Part of a small language model's weights: vocabulary 8192.
Each number is 500 + 50 x the weight over its row's rms, rounded and kept within 0 to 999. Layers, rows and columns count from 0. Numbers have three digits each. The size before them is the row's rms in percent of the matrix's.

# up: layer 7 MLP up, 1792x448, rms 0.0411, rows 154-213, columns 336-447
# down: layer 7 MLP down (transposed), 1792x448, rms 0.0411, rows 154-213, columns 336-447
up154 093:452479588564504473465511557506563408524573477457487481426530485450559571557533543465435520496527501474484581448495400515504480503438501429447474493513475584551489559416463530502496422438563633471461567439520470601495572615412448503584424541526523472525418544558566508503482576343520443490538443481511502456464531406519529439485501496473
down154 094:440527543558452536559500497586530485392485383447490509487510473491516555532530599505594455455503578512484524483588503551449592532453543536564561487470495420433553443415428466483480480413549530554441522514541409503517491547526521439562525561550532522477525490529464560427500550591496439495498514509541609469591453435487611453546514378526
up155 103:476497494584419531449506443535537442486490469490433492572426658520487446500416530519453477491553596604452559439519501589456477545542536504548504486451478460502547578439464507444547542512462621463497442438440557596537556501518532419462491533573531466514408497567554487429499558475593629411415638598504474475468512501519518531491551537491
down155 099:404439533531517538387390458501472508425414447494509532504489527487382483417536523457565351522501449494495543486494515453479406481478566499452573570487479519508395538485540537455502437436493570553510476436534454498605602497487491459534484476568424515520454656525417509520462512470426454505458398518494418480497537495464486424478526530444
up156 093:547564527507537512513531525484473441492480522464388434534474460508480493456532546485492528535533461469455561497460626526559600463592497609589512481444609484512434595505448524576484505452474513507448477514494374540437477437448475480464447537569525461500497576426480439482520454511564594470450600441557553559502450525503452461480508558498
down156 094:557382537574531475546465558541575511480481558492496547562519469523477520512426442542575477601475510571477482551506490587527515535434486520462470641492503470489503466540480434513544546526559448459441532498415514559447521486466514526453533529431490419497389495537471435484520493450465503526527468458505480437482585515493540447442544571542
up157 100:570531461536507560518572466444537500510484440454595469441530541566539382551467565529445483538514420488446509553479519546592619462489527495559499568492455534517600494537583478545505524533498559583504425462590484549470536492487526581439414472439448442516529496439462548507464473566523520505438456516459526448483486508508494503572419521507
down157 093:520485619556411488573423485612498493542492403449465546458494470431518509444514498426475550477467516464526531513555528505510460466443468497570580524501495503437469459478483546487506455508483521388594543413479520558464452470553413506495462577441480516488516515491462481448520544450579540484522522501471520577557476556554425562552543447519
up158 096:486467488543463481561500471553551501605582451444482591466429576505530509414514522432405515594541483480498527508553500486413571555569446494598482479423530541502480592369459522489533509530497575443446556503536455541521522494526518511554495498434460498508497513449539518564542549512503604566476582418411503471494442464470428575497540468425
down158 100:512613527512413493479406546522469455562400389472423470496424469466495466469439600461546413455396573442424531505421481500411493515495432483496490446596459410536561573433525630504467491477567578525509558514469510504447450557403649565470502405437529463521465541562509520580460558541476513485513516464535451591519594570506481492443599499463
up159 096:432400533520532427538518430534402557460554520481533557476461418426499520556455562524517474530554452493522479419575506484552437445541428492518526403539392475539502492505506465509535456401474504502426436506475528520446558457439507505539461436444564517492503558425452538505463450422418553534473380510542512510490481537466571495450516544573
down159 106:510426420558421516454469543570562433508461503520550455513399493488486468545623540461492465559511407513608543489463458469516563484559609441457440448535518476456514505487453502393560464549542497551498571498532492449423519474524415579432489552470444499554531443480505465454506476550442543505465566439499476509460551539509489498515574570419
up160 091:483528526496525524418482475545548500581570477559502404517483555629446561481466603471413468340588477529474507518507470536499480493482476482495552569356544503371448542448528580501494601415519578508593410526479523513563486523510485510487505561360516480537549528551475475514482641496484521444537574517463552541556477473548485492540586454470
down160 099:467489445511492501505458588522521507420560483550497522462475507470542423544488466473423461495592536479470521532589449559505505471500458500517471536458498515403471558516557495490641511514600565507457376392421465567478461514547463611532455527497543569418565529426513462569540468443523462485593517358599481469494612484468503498569499558523
up161 104:496509540481551461480421583480467517536515460519497460494376420435550518480530503430497527492596461525444529506576436525510470589502394513588494454477439449509469457474463534378537465442483477506507465482487457493497509414539389502460530612495441467485411500435494543560540506519551590504427518497542504449593615504449507539503577494547
down161 103:449461491504598487540392487443406549474456522560439497516553487531514530590576511535527588424435455499601500415535451507589462416447416476636546522553478517518566489493533459405478504502529511515518504543504519523524548503520505595404501522563519426480494472461458464527461502453516551492507486564448429544543455502526396502447517468506
up162 097:555537510429518533460481473422495610471491490500531451492471396434538540586520538419494487490507518479542391516533450499476567513578561413608553469557497521589520488620566468490536478420467477472450557509442523556485447525421543485516575538531496516445456409488481512476488538441523594407446554565474478492535510429443476524597473509645
down162 096:481501492528432443573542552484416450485338474502406545538511501491412521489504451515522593502479450559461472447528506432506515443487442442433498548447552484524452573502419494439573502632597539514572490386495507576467529455566596506482473529483508462435475531537502446548474493536529475590480485382553465599423561489486596514451577413433
up163 102:430500462492577516448554591434576552528461472516482513576552489466495450448564486416532512568599493469457546515450525475533484541518565531404527573526507603442450482478474470425466444510511370562508547495489553391553533508518447509488566546405452578536611474512516437478441477512475515472530539459488513478456431451540509448546520472543
down163 100:435532466539560519505436420497448454507427544525431381440441543481511538528381547583439517404517471559520417444388501573396509506548464479458440524517528526498527439568531544437423615458468517494545499445542589540442476444474483424490524529483525522467509537562488509510482463518480522465584557472429526488533492526430501457570487496487
up164 103:481440440478483516539464492577448531466441595441477488433503538540522460512478449461496421463475507472547511466554531440415464562615484468474438409523444532531504513549493465490509566598510559459428457450455518447585488488561530503498560500572450521497455446429427397507449522436484451507523502472464531449513440578510540513485468467457
down164 097:477532485542488476507486520451528414510486567549590542478455510477467520458465533477488641477473475451449535504404456521517457551513490515498538485573539524543529524499508512509512352465502517521600495459471466468555455418492447488477469488546498474542475475494401539549618459529617450429440513510407512392489454523378452480509517460553
up165 093:556607534541473522496470585525544470492549510534523489488446526465571436508429425432484533543480538584517510485477500396559482586493444458534568495493514423439542464498493641524481525456467455417522501465532472540467431515442331465438496587449489448470431518450451489479544481487492515469519433436531461520632515516437556546476493472544
down165 097:505466447522494489517499495448512559501452482448486534517460484502513486441497409561538558499415567497457535578477519510516535474492539469463480507440582433493446527561570481481571581396532448518553554466495573533476474554508539562614437427490577540535543532545523459559548466557435532547455536493524531430428494497497528428392480441497
up166 087:514503503620518497490488500567455504529386582527498464474528499553584497515438501476570599494532492491508554470555531480513604497502550421471519515465461469566576391482489405473467474508495536495477491510383509421460522551424470453536484501577546449531481583532505509535497461468429523439546449495518474496443555484525468484506457533473
down166 096:400479500542409522529573471628501586561452470527594452533555497553451391394540505534463414392438595497513471498527511461436426501412508402462541446444500477493539529465564616471505493509461545597491527492485491480484552487457511502473398517499612470540474599576479567483609446507483506404405522470569437427535573559589421465482496548541
up167 107:530487563448473528471498517535458492520475521528496509566488499540392549527424446487456541410493466559530508516458467506497582506471473475481569567567458571485403516499472554514642502465448544483421486647569441514532451450507572585492493499528413502487580551517484570559526465473487482511576495457455545455547463502474609474573487484411
down167 102:440368498553512527612441467435519479482515525477513513465517461448435471537460518469470507451379556445615520458531578560529474492575496456448531473499494445463608457563472432572531632577463447475469523552478519470490474485586462531530518424508490507474484493527502531524528508483420528646452594534584504443584475434560477517438475586534
up168 103:593528480471481471505586464514512464483489492515440456507473559537409533462497500494500540518495485613497392501470579461470431467441576602519537519487410512500459554451512516533581453427472458480442549534520520447497541452518479479498513515405532579429516511450414444474433467454523526573595507610454515513461499514465437584498538477486
down168 105:586433447544500508491468452436458521503579431433577591515522440469568536398565551478505431366495489432507510475597427429444509606542510544577442499503468532533558500503432459476396425408421518520580407534548448502535497482557497454498459589475425437496500467493549528558527498454463496561508499476486455460574419528542465539536490511503
up169 102:562497488534498498511360495504506537495482495517544495504481415503524478484525508529476477504482500561499490464601530514482541538546520493523470525452546502527434447495535512447370483471419419554492503447534495509463492384513397520431419471581484571520467458498428448504477511577491524470519472406426571446526472497461521484594538524448
down169 099:425469430496529454480411508523499497603498553419473610527505484471494470533607488506456433559488413489473457594537551500537512492591475582478557388538506550417539467527488525427499495594473484492512508538442553532523500516493516442595554518484497421539536512506573518412524571481517609543596461541461506518438592469437522501519466575531
up170 097:477493487544436539526468497512493444454554371461492396498589449606522459483457530474494546511537559548504451508428499479502540560462507501515524592477472411527510520566549483425460547476565424553571496540574555513572541548524533460533542450457526534482489444532545449611439356506541487573518537563503526531542558521507464436436496608536
down170 104:532440409451541502579536411545497485500421480438496573494490527498414557422554515466483471528493456503571513444462484443526408535492466514499575496501516471555458534538450543440574571484503422525557461579450444511502577551511508532530413457487419575544528564541481581565546459451498433540472468614559493564540517565516477481549553570510
up171 104:455560469402572526549534497480412504455579459511449473472445601469469563496495484498490442507507514489545554552453449541496469506561471396414579515526539567516566544460520452483490539509592493438495514405437510566473472478475441567524547493546548458526536496517596553478538432477568470461581520437509471465425544556494467458472420430521
down171 103:475471527491575497385427482483516482568441530433514480410552445444414536524476509590542393566519560441455407507416506525509520426527493449475298481511528483434449412477527442545561503582515460467469484591524431545444503518502605476594427453423488437527445526517448550485458550499400549513497447552448456617511539466488502438448489425535
up172 092:518503450558471464475588488501493570417453462433541483490438515507444523567594528518461528562513568519440452427590512419547444471449531528525520464561374498567455456457565564451609504467522507341558478548538566514425536545439486535529511518426539516557546490566510413533522580478542444507479485516574465429488491457518493467485579594518
down172 092:636538464498432520515556468452478481560559445560490531522471486503530579534420484527536476504438521439487477518393498532504535414541518509460554522471437425384466462509437518597442520503583464472471482576391472522503373528563533496516506577514468422484359538458529578567550597463464492493459529425485490525525473499592529598483508495527
up173 097:432439465519422580522445469547477446433538508436561352455459477493490502474486512460468517482556547496392551556508458443559545580477541458541406531449478603450498569472533526559487465456497555553505459527528450503515370584467436557446618536527539447516487534427464468527478555392454556478500475547430474470582447406531466486508433473508
down173 089:527520531543542536538538476459546504479529468581512391562456476433553524521562483631419480444451460555482452528448479415510601423498440456491525441539484548503526482518516470502460530536456559522463475525514512494536413553435515541579478561580628467507497466420469465473505611487531500453475506442486494481542437485415534472545459506527
up174 091:503520603575478564489564474524417576379441472504399534447470574506436444638516477514499515448596523490528479510428530498497512574448441513417477405528511514423489471486450493481570520423509531447483381478475528494508503537456524561479477529516466369522487555489449524517478562431401538534461552466514523540474481594514559484532415616562
down174 098:433489545488544497461482501531522473496441446501550463490427485567539500538533522554498639490506430532454489437496466477473512540477503509505501497552488511448584515400492423473582415493610436483525519475493454613596435401520577446535491533417496412399535569484629580507562535501553419450480481460568484518458433530586562505451523489525
up175 095:454495536541492476503527426512469535633488572562558444629560432522415542434540536495456623461543467510453513513515468498414514453456484495499530398507544504549490568506489553460516428566551444492511484572506501476492518529475438457563512446449562583407478492520487555439535531523494490603512497545501551476447428454592405542475566562451
down175 097:531484470497516488518453468478486464470458548558589440442632594540437498513412583525539469469472412469511448505474573497526523471493443503511605504541463480490521486404494554484552541420532511506453560494469551453466604464532472484522414512528446463481480474453511424549452459477507388439477421452484473477500610532416564604422483552576
up176 092:527552513512513499522483517504498507465480550533525384397491469513482474501529484401476471551507521530460471568554489537475490502535419424421539462464487495460447493468529426438544530502448421486493544561505509483530505547424478511588518484456523381486492526443385612572438456510423518456475497610548560522571504490389519472454535560552
down176 091:453470465457477498480513442546470564505452501485464561567456488542501476414455531513490599538410415504477547471527494520495537540478475440448486509482419483607541538446371501525361405580433517391618459467483432551550516425645514481407434500564424491487501549465494514458504460491455489452485490535438451465505431378509599410487401508521
up177 097:488504575405578536567458555481569479544431502499457509468501520471526515513589509485487512458540563525460517544590511443509522594494453389576520486519452479555536456536501517521571523474441491538499509542545573522552516486533476667464428507454455510621534509479536562586513527441449593498518525613548516582524590476471539532450453481490
down177 096:560480559530422498484584500464472482504423480512410522451522516511478432513475447487493563560534510504425549504496521532474428542470556512485525547488528426525500593559464481551428571486590565461453519470546480451445475486556489449451515384516597426506486452456462424517587533521534490588573508476439525450531478545454479648467551519524
up178 096:454492489543459535555458545441379611491424519482538339498441452568562523503515504521555592530503486487477530571442423485460511429537460627510495470583503515465553482504461445462474523446535447464441531532471494532488500475450530507434559472501530480576550515423531488440549506559446517527505524380530524497511410550477578530537551477418
down178 094:566434607422481528411554517545515448507556528594635382473616551517591464548552497468477496422529476490494510532428501491522518523435550561470527440479525557467519494542528422533472461489529489413514461536549457540538500510545480420512544443497437529494445511505544373432560481489502506504463493449571535435462453491593465489463468570387
up179 095:529540496459497554513539431525558469599547509513521461355513505460487474416493523525522462496551482458474430401469497500536555489577552570442561606483523466425439486431541611540431503511569571527505419508507475574422492499456489511536515473503532466538589455486531433508418436548466452532484430543486523564437550560479468471418403489523
down179 097:514487449440506461352388444520534507509466467532506557552497514490510561437512528399543530517512453540385474533557517482472455449539424516449469559547602627527415523432540481515461500408414603559491506542411489500482441509543429477421488432459499505435526509455478558473484537439510497433484474475395470480465477523465496437550533435472
up180 098:583498585512377624482522517486442528531462531553497455550490469529451488487510537580479416519529511453498410492552489531433464587422471506579494494498493456450534462494442479485445532402500474395466548510559475416516488447577507498492573481413484539407519514513557446486591623487484527530412515565459600433494518502500541457489561529451
down180 103:458490458418473470488498497451485506399503547514485523603459470496378472500463451406509597577461529465470499597527422471496505509460425528551460597424529471512475518432623454562538513592530510504528437447483492490593515593494504570556588439464508521447550517523455448481498502497446496532465438456495557533585603484454422490482414530517
up181 104:496516566540520551553449566558507513495453426517461521463516463463522462521433579538410437558604436516417456599434437534497539460435478440502443626426477502554432464462502490574565423535591600551536441489527501471451517518448536543468492437588454574529483422559541490442454528462442551499585502421486560652566461457503531507499404505520
down181 101:547489453448516558539513521471524565480466528474467401550504508549551451479543545475550457518464496462616503500522451460515439413504430446492500500495529501490383586402486488451442530562528489536532377529451482522553440467498529449408478400446427443457476450501525516524472441497465512512468513566440468536481530462476545483466509442440
up182 095:553521391442547550454455452548484508576568526520487556500513486555452569434491428473520522488557435563444464498507505663425418507579480602435544541517482559634543532525517491493561523487478496442496535458496492482429558499471469442485441431512571518451536509549491503470565558438554517564495532463422407540459439485456497524465581454425
down182 090:530471471578491508513491502480492547484490613513469474535436421489530442551488456482532510566463533476594515495501532536469416447529569488507502539537526430463477543420457517539575420496516506544587520552541520465451510566466568446612569492536466528536439520476558556483457540582497428468424540461505515498486500447463528514505472493467
up183 099:424473513536553501437603470530491481487428432400410453460492412492515507449502499519444554512538538516460534503454505537481453544524515485514484533539476468537567514490516579547531536486467470543542525566530420539497595426535503469523608446409504516514449434503457428554494579467486460486544463368521523503370421483425417499496582541472
down183 102:501496541396515454499480407480450504482477446481499541483459481452495498442533507473495473500474447462545440500486504511472389531517432553521471351485406495531503439506486528508467550380537442525417614518420535527555473501507491493506418508409508434442442559464585469396512536521505499532523498485525496512458532423476547602546533411538
up184 098:556515540460565457558499639506499499524426423560537475504495511505542481520559539526506514468520464399444444421514548468568515509463497444462499434522441477491455489488504502469477528432631500457480537446540523492469477504465564545432515522403524428583357495493477507562462478418434395433451535552358467450461524453372507540638486566508
down184 096:543569574542450588514466520573450456529456517510484595492488532450535481500501558518450528537443578526454484468544524429533493539540522449482541494436537568552543546410443468595534389538452434612471486535490509526386587455561407510558457419544512495554500517523517511468497561499559455390499555475559499473547551539595480494500504481484
up185 096:433480502457541469560473553618514510560450556444559468427606436502473562575474530511470472566514500484625532543473531469445532551442505400493535578595500481506529544438404491467482529465562533503488499453493493445562468507477520454520568500490468482476450556566504517466577488468548430529510485523520515570468521563519447561503458556511
down185 099:506606495533435491496408491466474402398488467486430489430496534526521452485449566414494448564469494572503504486481513472544531333433445516545506410643513528505503663465575430483449414451545452473469493494466428491466531525437529496406515510496504552458511469480609473518441554449454503458551508510465508516607477464545573444465521550515
up186 093:507509487465488538450512431449519548473463474441534502518532592407495410548427436538530542472418521582518428431530514519601540480401575504490489571501486522527530461491601568538541436414631500555461460449545552533356399456452453484556493513424518533478532463422502506450468588473575519447519465614563515530483465529539558485493513452471
down186 097:405547513486474521507405610411527652499525485502499480541493442488547580500459514540533538528519512534535518513512534525437470526538417517427436491535508509541481544498401533493554555548472491525458517588378470514523514441598565461573466429447546436486472524487507540645470454504448439526567580479530522576481448511468522516422456479582
up187 091:519535520582516623512476542446416485567455409629540565460533441480467469470536458429425464476468419474486536591547510441552484510505464507471517501414466470450372509416547453525513454545504490578459567493436508528487434507549493463511546432434554457479403506530459500435424475519454448471512489498490470558461479504496505477506507430419
down187 097:486517517442500413457578475539562488426514467525440397485504502463452591493468468531508488511518447432521502483471496535525577526512528492463460484535546520481539504546503489406483369406605467448557538541491460465492455504448463457424503477502508483552550424497557509562531476424537545513442478549525408480456479403472439515544429477514
up188 094:477578513444589535602546434510523522497490525470550587407516522467553402524564502479469542555541493584505488496501506423553508449532502452468542434466509579485474499399563463537410552503565437589523518442473525534451519526468544490410475590529497376417528477540468558553461443469591441495459498534508474459557428444462455438462450562454
down188 097:371557500420590455588456492478555502526499524488464500553577533392532473427519507551543421558397459493564471495430502493466497539474530519506612414518503505488499601574491555444506501473497485529543506449512443541568529310439430447516506539427530548428428471603526467519570465457494537570496399479484578561555549503429513536545533479484
up189 097:494473448514428431527564470355523452491498487529501470523433489499494500501500451503531528535574473604530582480452565556554389438552472507553503527482488485418523544481459411589497594448335452554452561540490504534450508469493491489581534587512625506514555381496501520520471455454541534638439565449488460547521516473494584483559522508448
down189 093:436479529521537472505424585460524516576577433463524444507444435421479591488428498422508492569519382535568476493637486550499576441494550528488455376444579477515516539543523505474530453483572538537430441421522502412436509455583550472494465464430503615527416511449515549468531530411429471527534497436401554480469521488521450556425488539566
up190 096:451544566503500499582490572482450429398522471484502508590566521400485543476451462560453427511465590498513487503428512467521522430540485443571496469477509486501485421574514489579424472550546482440454530445580525576534435471444507447524455535492567540508476478622499585491553477524486515473596411524475437525460482497554526530431546483550
down190 098:530362509515561404433600459494517625444461514572441566476497524484470564392526514546490511471513469503462517437505460515516495516418521529534507491440523513421428510522446471503550616542418598514476480531446442546451486506423436577485470482531495632518498436563525448447523480403534443509458449512568392571498562453511523570396533470439
up191 104:480426509645398541483524502472525506415613511476436562469558475475471594482469425530594471437463558534457475491388480516479447469479468458436588529557546469500470500470563568444499531458548512494529539487546510469571538495444450500478618554456539618451551515457551499531515541504482525516487514492549557539474420556515460467510473397540
down191 100:454498453504431590513520506527503552511556470405567519514589494530521491523568507448503457500506370496588453401559518522427477506476463441549517391508512536506534516574539497461498392470489446473501433529385450525537483449523564449519457478412525519486426570473536468508531512462501470499492475495502426552509393434462565380415512618492
up192 110:497503474516477487475501483490518519498402438457489614476464573470517420426441539469546535492424536579461509524568539469421418332483446548508526510485495517547478478530419430484500495508564488521466467460509516543578471538514518420466494526426518512574524537541504563534502400594590559501475486476481559480373530582488412503466510497510
down192 105:453596485523485569527487516423479537565517511468565444514517557439482604524470490475461480499469463587519507540486497527461438596527513527463553368490553553503422474475528426510436516459528365497416405499522454442529552520579533507516601462457482523486463528493530569421503502454528521386498525467545434446458536408487522498476459611492
up193 100:546516555543552490538514437436449507529439501562626479463485451411520445517472441554485556481490567495521560581547538489472575546563470423520438544602498510480517403513504490547543455446505558466525581484536555513490571578580596568388499445488575498490475519581516463533446466605475460599534536463529486410567489512394508432497449440501
down193 097:563470512509537449409569491602457450535523453510593488495454445465544568482447510436456472480395499574538495482548332525496471551494550618441445471392615549463471481485569456453604486475490511575425466546373473540560466556556479621468549568589566455505406536489512520448451418413467440470479590511559534405473524598502491439490441477526
up194 102:521549508454446493564463570512558588520435594546463612508442508520510417474451505526466481505504448530435408548495410487508529457581435538509465431532512488563553527468442512466454512511460509457484478450524418529553522593447534436469588529489591471485560498531503445503473431527589449531475457429484481494542449454487514482556474498499
down194 106:513453480516529485558481482475367538473498486553488443481556522477512452523557496495525546511557462420506477551534532393460448471533442463498450572475587637472459474380520501534563526461478505506492450498507485519500544421560528411468576477562554562534464472531448536437446593460497555466483573492610434550587492466500555470515477482456
up195 111:549357548505462578492531505481467547515588548503470484570507489368455429476550512556502498521436496528427403588420505336489549541540547524456438476590374467481455415507535591412445418430504417456411468483537485475419585482532540506501526558458464537444458484497535442470419536434476469440517458448472506538585458390500534572489487530576
down195 104:454475510428396530520532434445584451508492551523566546469494620427539423469402419514439496537494471504474513523433557423571490516460604559430545490526403491472533439486524478574489498481549384441445483464450539426498578457532540531514409503604501480385458459461514436497555459461510485531484495518442624604455437594442448505495479549587
up196 096:595466427481457479510582517554402504462507571405572396582486531435405461600532514494505600427461519459512651534579473409377468449450444609479553448526609499618500553457471622556456480603516445558561438562442529507398502532505518543574558500531508483468489535487555448476576473465511553511504537488512547481430532416497459503468579469545
down196 096:537495434574468525536463636430528500493397477442548521479567481522490531460449522545543485528523584550462524421396455517492521450473499498570591545437469396464555519514425525482509506500424400539605448395498557544522477491491514490507352464561475405498444550550437510585443431451487430422448430517595492461448490560554471450454414473547
up197 105:607486534512392534533579523562542576432579495501516543595446510547457517559503531510466451497530463421385535426503522577527462423477502504518421430469533551485524504557549484428363441525482465503535450454496516520439557493459477463574503528460588478476524478517516489507423615526545436543498618521563490548472478506529393531508508488481
down197 101:520376545506458504467520474478530527600584532486478485504506446534452512475483469521434666498498456556430355532444523532456472438476530563514431518549440489558483498537498564479522487519500434512565526428482488461515524483524532454536508517506535491552608487533482476514582539454624520485494541505569510509444555465506476531522483467497
up198 101:548525429402398545528467490516490515567421586557503471408535526511529502538453484544508502552490575451538603437532496566531457421491505527471552453457412590435483553529563543465494543496472489449390475469505504480463549497486445449516485545471423466519549528477602564491543463441501479474586453600401500505437545436522515491520485557519
down198 093:538508522473535581476617556421486509485548428592582463506482445524545509428474486492514473521643601468464472483421385441498618525503503502528426538480507385532457388477491419502430494500538521545566399525562452437519459452450560527568414488462504492491518463464483454517508473513470477456343460412435569527495512485602500549492506437475
up199 099:513455497498450452579428540442469551457527575478504471527455537571611526533428454537482508516617482550557435569450452519505442544532550596504500571472509554450632513503527456497406500444552414542427517450501599493490456547469491475407432505510458401483494512577476446497502562506466500466557513495429477549526453564553510577471411534482
down199 100:440494541528490485481486495489486478525470456545484517479467587451496399408508454327545470594525456503526490498504506485460510486561549441540476464476489543514466444468508472456483501500582459486510550425605526473574551507433517500432483557529462458421506591530545522492488489485438539462567528601500436519559437473373544428481526592458
up200 098:511509600405486469494524434504481568537591520527386470537525509448655486438525480523420526484433463486560512597535543479534495486545503446403642502508467517432460510504485459553471510512546526514515561436494531486491449527470519494495452480451549480623488500420548413502480479521578507495544474559497475556493536478465424472456588420553
down200 100:465398492508526509461492443582564416502554504523464457520581551544569458482449541562470505546382541513505394664413401451522557523458515424408477607520538470550446512463544498470495465557429482408478511535418545513508511440480499421471550532557442600420479536472558472518541442560589443407536561522572480476496445591471526534468516413481
up201 107:569566487546493518497466508425498460493525481459510438488521460455500453479447510438524655564542492551559472450558540521474442418477508547493431544429493472460551502426417546532425494454557563474548619489443536477496473492538428465461482503443492507434467520503557496513474619551433541465501417514384533503424576518464571569478453506506
down201 102:433367549482538426559545504542519531503496528477470503487453493549437522472548505523433526470415507494544438519406429423445478474473551427501446499524587578516476500487544463447417530462509548569428415548524423492490558489474500604481459447559555434555563474454424508456534548534544580464461598495463489436514523524480475505491411506522
up202 099:571513531577451464503392558412516587532481590540499424520552571464464542512513615474573515502530481503497565502540431462478450508478487543419483469485504515500500466447445524491493616515495556476559464495560512546538447542470514461434453534500465491494447563517509535515477532496539495554491439515491523498550502413503548489495541528444
down202 097:460466530529443550450558519599538545540453465462428488503525518489523431605544625516410487566493457483534510504613530515470479631611544429520506478487489539450461551454487467513474458578493482526430513485518487523605483483470391488478548454543450430351520526494510486439499415581452577476503413490513523446455568543461505605420451520563
up203 099:394502469433587526506517516433523440481525513525490506470514496552572482478518481497427532428535461569423536521417564458435429533466482457451511387444470558451440446511495506492551637515562490502469538425461484478557459473584502530529449478629441535495545559503517517576536556484622524444537448481485495456426455534581454507511537489461
down203 101:527534513542480477512570484565506533583525520494523551525503507424486510550565411502499497532520516521491556481514537485610509524494562505504554503514396509504397571540456447465536464540492452511487508467512506511446547604531527580542576485487564551479494555436538508562528516468435468510503570510540501502471533446433464517532458490473
up204 100:493524531533495446454491513444622529423488535499462565468494519533580525575462466504529448523520429511528517473470555468373494493497494556491472419476491474489455580488454407525456578440527473555486487513493540442479476546486431495413491493531523524510523390551533502553460436500500479460525521409544514461555593480513534527431457503554
down204 097:478512493474490606530544634506384566475500512552525499403546450617497429376573414456528443520480430471474473497557548509468529543539508467529526403440478453488422449523618486499495485515440505418520437495450392432571505459436559532463545603528498482523502548432508451450519533464511530529479550481472388518573495425494530449540562542509
up205 102:515484519473484532477549529457450417546489559598504472498536571491551516494502456477548526556505507438474495509546587506466500503623543576421447597492460545562522596478450548455489595508595434574533552484466438483488587569433487593485547472443520468486507425551428538546527539479577528554542432582456520501514525461556488535444522596507
down205 099:520497533571624553545506522483486557392478527461495534563473468570458600545427474486523458453508470484444608522532516384466542477500571585483518464481488428558477501432538449515455454506513540471601462471469566476512467592537597545530551513584545545628549481413503600488510552520522556501511544479473554472463526530429499397464494457443
up206 099:498553423489460438507507532481406454588595470487527569442570536503549393572437451499405534477462458559592435460535445524462452505473476572507555454490559474462480459513461509432582531509470518586468534533616397514506524480453552560550462437486476435459485448514494477498467508465544520498484444549430430481519514403543491511581487549446
down206 095:559456545570408513501452466521526565495452441409483425615393423588482438476515495443438465539450503551504481513511525570489452531592518489466519416407501514457488504472538462522547494461582446484460418468472521525508513451487516464513454504488514424412565481497444633537458466551543505601512394541558496477465496483546526508482503429567
up207 094:514464539520532564508524568428411562432522480496347531494485407512519495534516493620541482424537530588535544504433510539555474578501462552516535453510450498485449494507518469503541471463486565497452587439572564497475571571451605513395584439430491436459384569515561451573525471432496493521493531476447520538504518535511549488466547436587
down207 095:578559467590503598449540448524433549536497517487523559513454417504534486532546510473443387491538553485478416536541517484610475430421461623477491503429504447476509534596531479464544421496448483576463460488470385480556525460539458496527450512556518367506381480548418468485501493549499478530526542541582535485537507501558482439642482553518
up208 099:472436377505524472544503518539437546480409512477432680521460556531536482454477539505497435409620489552468619577488549356529488550583481506485471526484378571371523533459527519488488488462624452470498442547615518538475505453500550507533490496527479552477541591437581489529440570431540510578577464464617487489563557516515509595604437463496
down208 103:556519383491435422419462510483546566577479566465505524522587548540566504482587459563519511509506524502516459542550502484404538475475452499465617593513483504470358518479532503504499437467489500392483474452549505432567501484552542449574524395517558463457454547534460541466475389544520629574440519521453389491398523519524570516526496551510
up209 095:441478560521540536540512467498458536488486456494462494635476466442502417418503541439492543452486558454464590561473474471493540503465453452508526494410569481442508437553464540526500463411623538492536515443481481462525482520528426613424581502521489528569577512572466487524450481448481542540498518404489458622520486579492445553519530494490
down209 097:494488511474524549479557489498431516410469527502508456481512447450536516417508525531418458436513568471464491518458488497472521418558602436490435446520515473524545528521573479485448448554503455537535591509411487493472467399634524477496501450512548498385422543481488515596493529483537455474517485520526488520452441507523478444519496480490
up210 096:451479515536480486500536452518516490449483501495437435545534447524525498546498531506538521584506514562465518449524541569529453488582454523498578495578468469464474555480519445411453555600522420596436471500547564409494488578490506515588492549397535533457503464529541401545603584489467438441414554510497482404550559488541539469379500530492
down210 099:455484397485478424452501484433457452456535459513418478435519465484512529569446511495482475576479532375486497556498453559519383559490481482545452547444548445488503472444391451520389424422536540507488478520494559475423528459550467560513463429484487550527453494479531507464458416467484479438510484475545423557551457420447521491430553515452
up211 104:576511483470500594481475464481575482564573492486485546466452498549537531403493419421488530417514546528504498603536516503542538465448487421567511480528493527496483462548495516548342592534476466539454515506522459483517481453506497516407522484490546421561401504514491502430560558525540543458541487507404508521482523537470516630559442496495
down211 091:418437570449478504441422510421470527483557417474491572500588487513473517496417519554531519513442581471526457542524458499561490438554449570431448402460500496507587587520559576436657461435479460378536491433504532442486510412550490607527511513563422484478571425440492484571492473513454530486477465459506511522501451493514369351513562499502
up212 098:575556540521477595547448467550479492489494515523594508602511543513489503402483527502471476528486500460417487455553475553521512402532467458472486453490513502519442477424518540541544623492562534596454450534514472471555567543545479572479627579592498562459614481478566519459408590563418524548520427495483549500544550492496480515477582573482
down212 100:572544416420522456562438566465340500517481463535568495523461490439534493568507481436467634540465496558446477463527477479462524496520491498534498540529530575492570507467463636468507501526568433493513397512512547567437473536582474537459526444468456564510520562360476447477465557506475514514520483503550497522482612564469498454561481508354
up213 094:571593526480476603550433489504510529474574545465470504475490504484518485438506452553493500507460494497569591555462494576596491483499524512461421518500501460377570610529545478501507484565531555565460486514565493543440550478561541489542484611496442548528526528506547639441405495569491483467500510452517580584452494420499471562465512549475
down213 094:510509462533522450478473485532432442523468448424558558533459465471493457498468452377489545421461466526411436466495534424468464466461470494500380457502458576466444441505617495462462456529498500409563476594485495488515549464438537554552514450507444466500552540487562532542416499471489428536538426585426507388529453623467525401471513464449